config.toml
num_hidden_layers = 14
hidden_size = 160
num_attention_heads = 5
num_key_value_heads = 5
head_dim = 32
intermediate_size = 640
vocab_size = 2048
hidden_act = "squared_relu"
norm = "rmsnorm"
norm_place = "pre"
norm_eps = 1e-05
positions = "rope"
rope_theta = 10000.0
rope_fraction = 1.0
qk_norm = true
attn_scale = 0.192
bias = "none"
tie_word_embeddings = true
parallel_block = false
extras = ["capped logits"]
init = "uniform"
init_std_qkv = 0.0303
init_std_o = 0.00572
init_std_up = 0.0303
init_std_down = 0.00286
optimizer = "muon_variant"
learning_rate = 0.0145
lr_mult_down = 1.5
lr_head = 0.0124
warmup_steps = 41
schedule = "wsd"
decay_fraction = 0.643
decay_shape = "linear"
final_lr_fraction = 0.0
batch_tokens = 32768
max_seq_len = 512
doc_mask = true
train_tokens = 237500000
max_steps = 7248
dataset = "wikipedia_en"
Each number is 128 + 32 x the weight over the matrix's rms, rounded and kept within 0 to 255. Layers, rows and columns count from 0. Numbers have three digits each.

# layer 3 attention query, 160x160, rms 0.206, rows 30-31, columns 0-39
168128156117129153124146100237072167056182176116139099179145130107173096161108118087130121117161082219116167160166153097
112090196124159218165072120116147157160179052100120147092081075202097111094138123089126097180060120109117178153143136090
# layer 3 attention key, 160x160, rms 0.195, rows 30-31, columns 0-39
136088140100177139167110063147124063128144186121104062169210182174168160213152139072147139149159081088135148123171202071
109148117056150139158099176154114183046174056147130117111151103129165115152105169055070110154078156126164179147172108089
# layer 3 attention value, 160x160, rms 0.212, rows 0-31, columns 0-39
126124114096121170143148115053092173158137141083074116172153101174160099168110136148115105161110175083146137154169076173
099102119168176094063168137131108164107144103117115144042134173160143166149181150105054114140130141129166063189155106144
135122130085118093141137152172165099130153192111163102131150127120196126164166184164092150087153079110120111144155100103
108175128108162176129103182109151137140106115087102095133141123164123113136190083169142078215142131138139094100098149113
148146155153185094155119126045095122127161161170158099143123128094128124139042079103146164140123176171137194162173119145
145102073121103155177136077111141184134128170132142135096128095118164074111150113108087126130117125140149129125126068112
124097120121120159143150140131129145132185154169215154162129090167067145137094141121125099103200117115169142095135116112
101080147179139125116121113105101151143139133148109092069152110174124184163098138154079113135092136117110136121084088138
141168142104142110101148134144098150103183112092142152067132116142116095149134159149144119126162115139068194123133152148
159110123086160099061178108094137145063126148100171184138043112145151095152101149167217111068211121170164150109122127131
113186105081141168163137079125141086121116123114071127146135107108116186091141147135094116171118139120102147130128068191
126145134108122087138103066084148103099103133187098080137144103133153139137111119144166126131119137143083097090123128121
077128145168106091092116107097118147147128128132134151121172135089131134163077093110103127160138111140127177157136151152
100106133112202145098183109139088139092161105127194115124090186111118133093113136128159107205081128121139083105160145151
186100103077110162073111136131190124128130119109131125165091076189135140121169146126163062119113097140141161125199158124
157108147134120152157099111097168110152115189135113130132012125076118101151122170085157196146135104137097056154156103085
171057131116159123118133139088177078195136154120151151160163214118138116119102073138065149110137120128106088089195116061
141054158151131125133093137183144123133154106143119158108079136079099129129134154119123164121119127125167113120135090122
097146119119108079128106079193105064139126109149129152223122105154084087156111132086160085148057063127098122159168170128
152131149075122148198163188120131140135175071098137169134130193124139097093124131103070126137005157093172121138155096105
075100134084149136162173108139161128136137145075129153119159142178155153147091148171082105119063126089124084111140114114
126105087096176130107117147122154093159132106075128136124149060164147141133105150088119093118133117127144118128053135097
087125148145123092126096158159133108119070155135129136088118096119099135183153163143125179107141143132083125129096120135
113115178122107150159132135159097117107159071120095089148117079100111106115106121129132136130097155154150148106186121120
111162058182149082160111185135238124110133172135133171137112129094062171173128076158134162119055136104116169153074102180
091130098149078127188098129127158131145120152161058119099110192086112100115174087147139181081185109096097140142146152139
142159129183131173135169153135157079110108092098073129137123090117067137103130140115156064179104129171145158121110113128
172097140173201138117114105089108129113138120086129160156171097156155182117179139094124157059063121155124076115193123120
117146121125176094077122184143102131099097187190094134072173191113101144154122100108115153084152118051122141134096133099
143172088158084139124121123103107159114145125134162143142160169139132126140114107078125096123120139123099032125090137073
123121131113124069172157131093097121190113071125124113046220196132153161153156067122107163146119145133140113116173116175
159178142110160105143187097118065087130198111163163139149175104181109076122094168125157120128134103154149049113128131102
# layer 3 attention output (transposed), 160x160, rms 0.189, rows 0-31, columns 0-39
146149100132126058135133079146143095084092063158127131130163142121093074118140126111147159120126112107164141134149131142
153155198072085181113133134150116121117147120108124119192112128128105170115095119161162168090107130097133114060117058093
106180175113126158164096140096090155087154129128104142093128130107103153124129121101203118157096196154146155084131123139
121166137166106104124076084160093132138123156138131118131158119124139112110097110126120132065135142127133136067093086127
144120089103157110154136097131169149131124110124115152102152085145150134051150090095117118110134119058127098124065139136
140146134136172101136105135146065175162191139096112118123132167127064113104124135130146140079125112137119111158121131157
096092129130151134063104124080116176119109110082124090105127140122200143133124071138055168121120166138081144111105143129
081125086119150115166116173200073117120149099110139148191095129143146086146149122176091148121105182111131053144122138143
087141113142115165140073081109160136096124096146099149122074168102161168127138137108083065146127159166168050083098143159
147144117158195132099121101132123116143138141121149089126151142118116157142110098074035101205134099199147115070130141159
123136118130137118095122165115171126143154124094147148105099152103108102167134147129181156120141105172089155152156169093
167110131150124094157101082147131147153135093132124190084144082127135079110143151097155125157126095177152154146131125166
136118129104151124166144134141134097109117108173146102132079167100092139135157092116161118174128136118155093146113112121
104100073172119135109092140119158140168136159137110153082119129128183188181107164140137121082229116144164105147111141140
152108116190190095136167121136120183103136168114181138137131140152131127107072135146074109115090161154125119097120149135
166125165116132115165106131102092162143127142107169136069139137138162104119198089143127070129118122073079176073073197161
126143147172176168131143100139118151120133138111130057100114053077149157112148147119156118145117110081254134180157086163
084139132092130114139151145099069121144131144097138074164161122160157108142144120174195142097102126126103147143169161087
158078114108123172146126124124164104134106118136121125067129140129114172130154165183133163092193124127138094127093122168
069134102182108135108146080164109137110120181117131135147121162134107180149150130163138116119123128096044162173116176154
199120118157111164104115118102104178115153119111132070151129121017130069140127115112123101114147128130114143139136129083
107158145172116113131111147113078157096102187136084167120102135100137041140153152081100124133126123133127149119181188116
109107183083131147149152148082127162143202120116082109177114133120145115106128105119117116148136153118119151125178139155
131157111146136083121194133046165138104062146121133159126117147103147149105166085159156126135156116119122109163111128136
115113189132110132088207115096060150154131129089153116113100125183167036081182132076084159122151135128164114129152157141
180166164168150126106123101127125100148104118083149135124170111143143118117081113154163126158116140152128107112119100133
118138053109155175068059125116162109177110154162140159140070118142155096121157109118101125121136148068076130120145119133
152195146175139180139143131184172124151141140132082130128131078093123113115098091128121176153115140060128108173120132205
154101172094123135127211091091151178067144111109125118114117054159191135149122137106089123132103101218122111119159099167
136093126128146117104122147123104136117114117182092091125079106174166102107158129128149162107093122166134143103187156124
123123144115168180104174107167131128123144096105142101139124092109121142090104135143148096106092120144180086177077125113
112067097171092161098116111154140156142060155112119102112097156150162132110170119123149135119118138126145120178099151151